Weights of a small GPT-style language model, trained from scratch on English Wikipedia: MLP 768 tanh GELU.
Each number is 128 + 32 x the weight over the matrix's rms, rounded and kept within 0 to 255. Layers, rows and columns count from 0. Numbers have three digits each.

# q: layer 10 attention query, 192x192, rms 0.158, rows 0-31, columns 0-63
# k: layer 10 attention key, 192x192, rms 0.156, rows 0-31, columns 0-63
# v: layer 10 attention value, 192x192, rms 0.154, rows 0-14, columns 0-63
# o: layer 10 attention output (transposed), 192x192, rms 0.135, rows 0-13, columns 0-63
q0:066080164131090119172128193150160158209154197129177165118149071107185127127118173116115141085122127077124148182139161120119139106179133109102114138112164100108133116145113090129086093129180102
k0:157172200101114133141157109133134107149105127117134115093109108129164162112111159121183062183180111130212164189131185158144175146137127107125123129178128156080092176088080160111137107135168148
q1:117120096142103181122148128106149120124172114123165123151075087112073133154158107129135095166121157161090101138132197159139104113090119134119125122133184145084104116112114089117129131129087120
k1:130099150075104113155144168117138111095175142147157134127118122118134157166130075129118143153122172128106145118163106115144128095096158102124154111116177136141111149085159113143140101156113123
q2:083118120187125140125163124117141124121061116139163176142122117141090131093060143151132111138155100151183142124094123147158117135171120143161145114142046158126104176127088118125097128154144084
k2:125108164152165119132162120160126168123138069144120064131155086144099123127159101100118139135137118123121171137090131157147156123173088121204087177131151086088164167173155146135126181165117102
q3:183129127108138112161118073138124164121142150119117119133128111101161115121107100109103104167128114114117116122132083116156140101171121169102087109129163141183127152116097114152122189141122108
k3:114117171155146114180150061102136142106096138185153106118124099105123135125129087097099158112179120095100122126091127155129125125155108199102150109134148102146121084188177150123182100089126123
q4:191147106127188155181179149094170096158092147091173157127112122166100100139128109113144101164066134119124100164133078166148099113073144129162125135175089181119126096063139121125111136166093134
k4:155123127119159148099111095118112126157143142127149116099166089164072063171163141079107145118107103117110089178140145129188113057148130110111134124089126132192122129149164083097125116121119107
q5:106132151151137142148154130133137131106144100129087166113102131113106099169139097114136117088137139163156117140122114150114141099096097153144129121121164119125117102123152162141101118168128113
k5:139111098193115133185115149129141169161094159154150106128110066154159101148178123140128135108113112143134156110142074140206099076132110164109154151079182104078076135124136142168135150101102143
q6:145122140127097103121099126118131165138168117155107157145134072174136133109091147154162131124111151136181154109147130158092142157121141121155129091168142153149141137123118140127158099078140123
k6:067125132114109114104120123156114118103122115069088129101164103201096094135104165172112123068097121099203163139174143118119115142154172160106148126191100158043120128161126144110134028120058099
q7:105122079094168093158163109078171092133159083105124151111068153082130089115165155114099103112097128089025203124128130167145115109104129117097079143116131181114184196140141097102167093163141127
k7:159094092103108125133142076082146135123124184092120113107157171112148107169080094136135131125098154162149098177120115199159154150155181106098103126171098133222186155081125176123102074099088116
q8:150094146103037117051124100112162171132143105148170147169154126118113117161100104135115067152090098133121178073136120112140104114135145109153161118108096121139125043094127189095124179180054155
k8:152122134140080136078134255156126117118160105109121105148129072115095166185110123129115159093126126107090127176093162147157111148126114138127126124121122167125128112144159135109136072119166168
q9:139104169108180143148139129105219148144122112081113136112106147086065217147179102070171152107142104035178112139153129109143139132100143127152106102098162176067136103123082148164106103131122080
k9:122133124101138130189104179126121098113084123091133125082144106151092155152161091126087165072192097061140131132130129142156136141097188151162140108165146134132098122133113129148088128147089095
q10:117136123084118110136136117136137130147063115113162153171078096154185132153167069164167092116132093098103094201132150118129143067127104162143163110141123094113184129095143074145141117177118135
k10:083126129080108134169143129052147139157092112074165100129123119164175146101070123147150145146148163154104165111131089096076135090088071128096097147183200117091135115109114175128180129102104149
q11:148140084158152080147167119083119108131131100102091110126085091109092166142111169102147104154099133042022062137186113086168147128115145112161153172085128174038185118069182072086119189170119075
k11:127151106166113090112095071178116153112102113144089053101106105134118100149114123119137146098184132124069140170128108128128124109155155108113164115136144073117097114095103091124086159114103078
q12:147145106177149103119120114127124076230117140201189140109114122102119142176084136121127088071114137158122082128078097145168149093098121057089141128118182108121145117144124141174152106201158081
k12:123142114179108087105118092130127081090142102108124110200062088119145128078150125066131052130112108096112140127185131117151139125135122141119159139169182163146160136076138186146161110135099082
q13:109115101200161144102112142106132152094100155112098061128127114099132139130102134141088122111184145132105135074110134143145119083125128184155154112119149120133136122147114159113138181074120218
k13:130084145186146122096138158099184190110136140109123130186150153134098134154148107146105079176183144153109137164055151157097101110142121120082091137140122129134111115126137150092103177132122135
q14:105088105122102133104141121048138163096170119107120114168110088209124176080155115166140127144057153099117109096131105138210144144103146128175139186182104106141084149121143110114144069175151121
k14:106138121112113149115106082124135123173069062062138138145091110144141139150071143181106113103155127124097158171089133113150134153133098145173151079148107139100090149127110090154151102132085153
q15:177110101135193141161136077182125179188144169146115176155105107151118144127145073108125160152149109143082129146147102138128140117118103101167091093132124148126176109154162105114154118139064126
k15:074142080096133139111155109140143117101113090131097121131131169162138132126089118116160174132134132121130163138092088149090125132136156201076124105133171138164170089135128127136145176101146133
q16:102183130120091140136121114177149139149116124125160113129096090165186142164195135169145144142169157142114125150166088155111079096084100131102145151137076100114136111088153169174081129109122158
k16:099126157131098127136100150177130124140121142116173174118177151132118087075138141124175172152213137092142141138156147117055097104129112087139147113115090126147129105121123150067101129137097145
q17:174082183136103148108088141165182093119124179149062136116194084109146148150110124140098091130132085192138142146118174135099110163122173141130124127184101084144142101162075160166171176087160116
k17:123078154146145138144081110172100117145166097120111090099136115178088149088108151172134146127144103118139127072132096171201115126136136162139120159107111139142125139160183067141157149076098164
q18:127142157108109115111168090088134122117105081133072172143110135169084174130087073112130079116105144130112211098090082145192115073157122120141123113151137166149117097131111059163134101148123072
k18:157125115114149129119103096144170113102171136137073110109153157165132136192119101068097083092130142134113212122117125106200167108134134127109148176147149125144093132166109108155126078166128104
q19:140140131131146154130127117129144080213137108125119109119154103116140088118151096126111219117146135094140122140144098160100181122125166100120128114078094121177169167204068110101201131144181130
k19:141118084147114194111110105114139132164160094136129141116127175082087143094107122160126125184167086060141092080168116099109117152123148131183196143159107169152130182148083144103100154099137136
q20:162147135085101115118111132117126155128154110113080117151067106133106134117117151166094086157136170066067096190176194145093145089099118106169157124107125113132125108118130109095154124105205145
k20:144202106127080143074117135197114143152112165095063107123100165094151068107146126155069153147127133066119112112188105142112114188083161127125154139128059105142094121137102129100120110167112036
q21:094138100139162135144137121107067086101135156160153102136137102151165145120157081109124116109109144108129160150156137094100115131151071148104141151100172119170129147152077091150122067116165188
k21:169152109085180105134105080136107129115118178131138127114153135062156129104137152143105160122116096111164111148098067174101076138172127179152140095157138068125133137136136146162101065127159156
q22:141144103149139095115132093102140139156171142165132131126161127123109121091078092102106150114068138086100109137084160126113090091070127136118146140134130112126105150153130124052141110119108160
k22:179169110118134067181161079079131169136119111110121126121129165112105055103141087112070124097078169150084129068131136106074105098139154124148136155147102166184160169163148122130090148144108084
q23:095146119141114106115112157138076101139185136129101096076129167152147143118189142094139162091100171100195135094128096141128125126068140111142158076063192085074134123117101143164146122140084150
k23:104158133125144106115090121105181135107117129118107110088109144124125145085204180078142134133138109102136069118173098129097162096110149097146120100035124166089154127153098128140100116154156120
q24:117116158139087142161134134145127140152113133130124140136137148075114161136135108096119118146153107102123126128180127178117117188066176180107116137173114096134130148153144165184125101126205122
k24:109135107128120086141092113071200154168125126155170147119169133113130139121108144083114165140088127167163120089160114145120101140075156110110108099104141138123131159152100134106096180154195115
q25:092112101111135143129160158130144127145120185141124082114128104089139115099158127125155182154069121133129094126133124145140134130140166121168139095104140118114071126146122134179074112149084097
k25:169111138087118141125101100115170130127147100107093145126075161129089134115113133125146173142105129124094160109118113089058111170122161068133143129084088151145172174178107171102079124152152104
q26:113050173095118139116130128151162093120167116140119158097117157150135139160153163156155143162195173175165116078199095094055094163127113176150196112108144120118090144127119205095159131064151144
k26:056105121134148146144114108187141118152110170097141155091106114181110195137136167125164127146154091162134100166158101072153091147140169133104099116165098097128092072135116158127132136149132123
q27:070090180163152148183127117163139070114128177090130106150191200115190106111135149103089151154136202132180077120165162146119146118183170141102154129092137115063107110145149174118141057106136129
k27:127073144132153155114126119122082119091123127137117156190118109071150108161174118152136141149150130118139137170119164165152173110161105121150129188098065116087115103139144078143139070129129182
q28:141130185143127125065096195173092106124146081154102107125120117095161118141089141104154107105143064162149133105142121081097116156123122156100143154168129122096103119076120164170061143136116134
k28:111077118155096115129108164157088105134131118186103111121142174125136142113165144119208156120156126148177126142156143155161118122104136140085179147104162119080106122110122163102107153146144135
q29:148110097173091108103099113128099171184141138145124084133175109117172198125152155117142187176154111205178137157084117104085128165125098147135132146141127042154126150173132135132166142058138114
k29:131121124102115177108109085124058175126112141124138133126163105085091111089184152143110140180144085121146166157077142096079130104115151142162133140136145114133221144156099094113153161184110135
q30:155162120162088103135152147172222139119130113079162146121098081119162126183139127093124145157113147141116135089138088111097142157141123153146188143148131124108075125120171180130121106135132088
k30:105141155104055092110161139134144143132192172172176079135156103168156120084143150186076156096135160094105149095086146197149109157125145119100157150117120097089148110096153114099160116103124146
q31:126134165165090133088119118153125105107194190118104119099132137132141146102120145177097163104129141159099060132160062112126083141157142108189150118124078156114108096088110118201140105073157130
k31:110123202116123123126105162187112150120176137130124170064133118143152118170192146126153118068154092185091148117145173114108134095121086121180164100068088067114173119094127096113075095135112169
v0:072152123077166109127153146133127135100114178134125118148190108164134130131129147108154124082131157092168132156110088059090136166167105167125120135086156186120150102087135191139104105112135108
o0:137128101160146170107120166091088142145118132155154117108160120096100121163154122142093162159124076082137153128095156146125115101109170098186173183170120150184133125136098067095090158146120182
v1:128139099121171128087108152141159128152119199038112118158130146143124155098168090139148112136075186176116134085119150116134133116074135075106137161108186127149136102073144116124107107130099095
o1:088100166121127089192147127107155149099114141217078118110121108167124140097126129133123093075109096120130090155121099116137148129108106120166058079126091147062110164154132113136139092159131091
v2:188054121102097097149142173149141125175157113091137132136166170152087113176119087118172141103140154132105110050128136123112195175134134112149195084104087103141100125119147107095074073146168171
o2:134152128123187186197156046181166132133092127152153094103118155090131153135225125128120105165210156091153173145173125095128101128112130128149134192084173148131199140164110124142136141113139110
v3:148083151079117115077085183169153144125092129086109110158160065173096123097083204180037098130125074114095137079146089048121136111212096166101131128164125121159125181108079132118109169112169077
o3:144124179127194194146187111135134102086169163100176085082152149098143128191132104085081140181142171151186143132123119175105120102146115132073122093119181164140122151115083191156104127151112146
v4:091127129143111084076190150121162135144080125123128136104094133122143137088120151153123098120127148121104189066160118170151146133127131201133135151131121140155172137177193155165094155169174074
o4:123103139121119152147123140144086127115130099115108110094091098102159126115157134154125145106178111111090116103124152164133112060162101141117118085089094144104155119097107084113129149143097196
v5:122159185094146072130188153099130099104088093091132116099141184126134109057162168211087093122162074115087104181087103165219137101089110116075128099122121117226140122149162110165106152154183161
o5:112124159145068074146096123213116101153125132151104115171140083209149124167194125156188168088136205113154165109156133073122116138057111243134125090109167104069100172066135144108104149096117145
v6:130138115125094109125124168120148133166135198134202154143122099124153066146164096104156111104140108119081124124121097153148096120119139167159144131172141203151151154141113168179111125087129149
o6:143103118122106154129125156127113152156131107116121124072082124111136133076103133181132178133129152127142136084148189084072175131120140053101092131102090131119135089143116130120068169100114137
v7:103105174100191151157147100110071127082096120108167157113145116143162056121109101134096179171176126143105120113087078132127153064155158130150190112146130133179087066165149144160111164140145111
o7:116109121099076181129122170155117137144151117100097127101139121132131172115133129136117142150099097113186113107104194129136094155134110139146124069080154110098140111118147143134105113081149193
v8:099127107088162103131110117085159128111098073153156196150157165117139103131083179103128162126169179155106091114130146131113135078168132129146135156144115086071132129143117088139094122141147113
o8:127129171147148112140158117149093157191114162103082144108178116131102134142140069089136138133115134107111110119166099137119130138146054146101093121127173140187145116128185136105075145137081102
v9:162118103085145160140117186080126122077105158100172165109099141109111155095102121184095076134124167192118112188110082158169107129169100114124101128110126072184087100140068074155154205202126098
o9:089091115147159155145123126150133137139126140174128133109152104182129075124112103093165134098140131152141138090169081082100112086206119153114138062062194187166114120058157135146102127083157149
v10:181148126121117149157104119130155191095092183149159168073131159171093195107130134139169102167130168144123099150106134066110147165090124136165158121102136138181173137088075116130100114096102194
o10:115140194160130118099101137069151097166136149144091120174158119117132096172109158063107144094147128145136128146176098152115112169137152103148137094144168102123144120141145138191127130061137069
v11:175143062155180183143133072104180132137099145157127103179143098086118099107145167171128174164098106149148078076167135129143146105179128125223182127094133164100114129144143118148152114102153116
o11:091126141151105152166156127141183118126161067075188140113140127078121157142048073114131162144143108066131149091129152146110126147153074143146131164113131121168152132137125194152142127120103146
v12:072091176114083116143156124105142128093169118129112129194164164131133100074125093130090138111145114184135120066154137149108160083110138083090122091135158133163114206137173142108141181126131164
o12:153124140119089150081146107192130158080153124135131094102128125111186170180127172128136107169172142175132155146121120124135158134141098145114106148124127065069083125134108158150180079137148139
v13:112144099084146142110155093117128144159132110162147128147108116122158114166127115146113069081146136158079102057112114188141080093139072171136141125102108161143140115155170134153111105129107138
o13:121175157183101077157144121111097112092142186120114066148130138120140152093130153138134146138122115106127160124136189094112165142153117140115117116108144072136133153138120107110096125155119171
v14:063102132096084069128130161151130070140118099138176160201087113100100147162217158116136185109146184118174085107147103107083116164151152119156076165084133120232127188138123096191118105080106109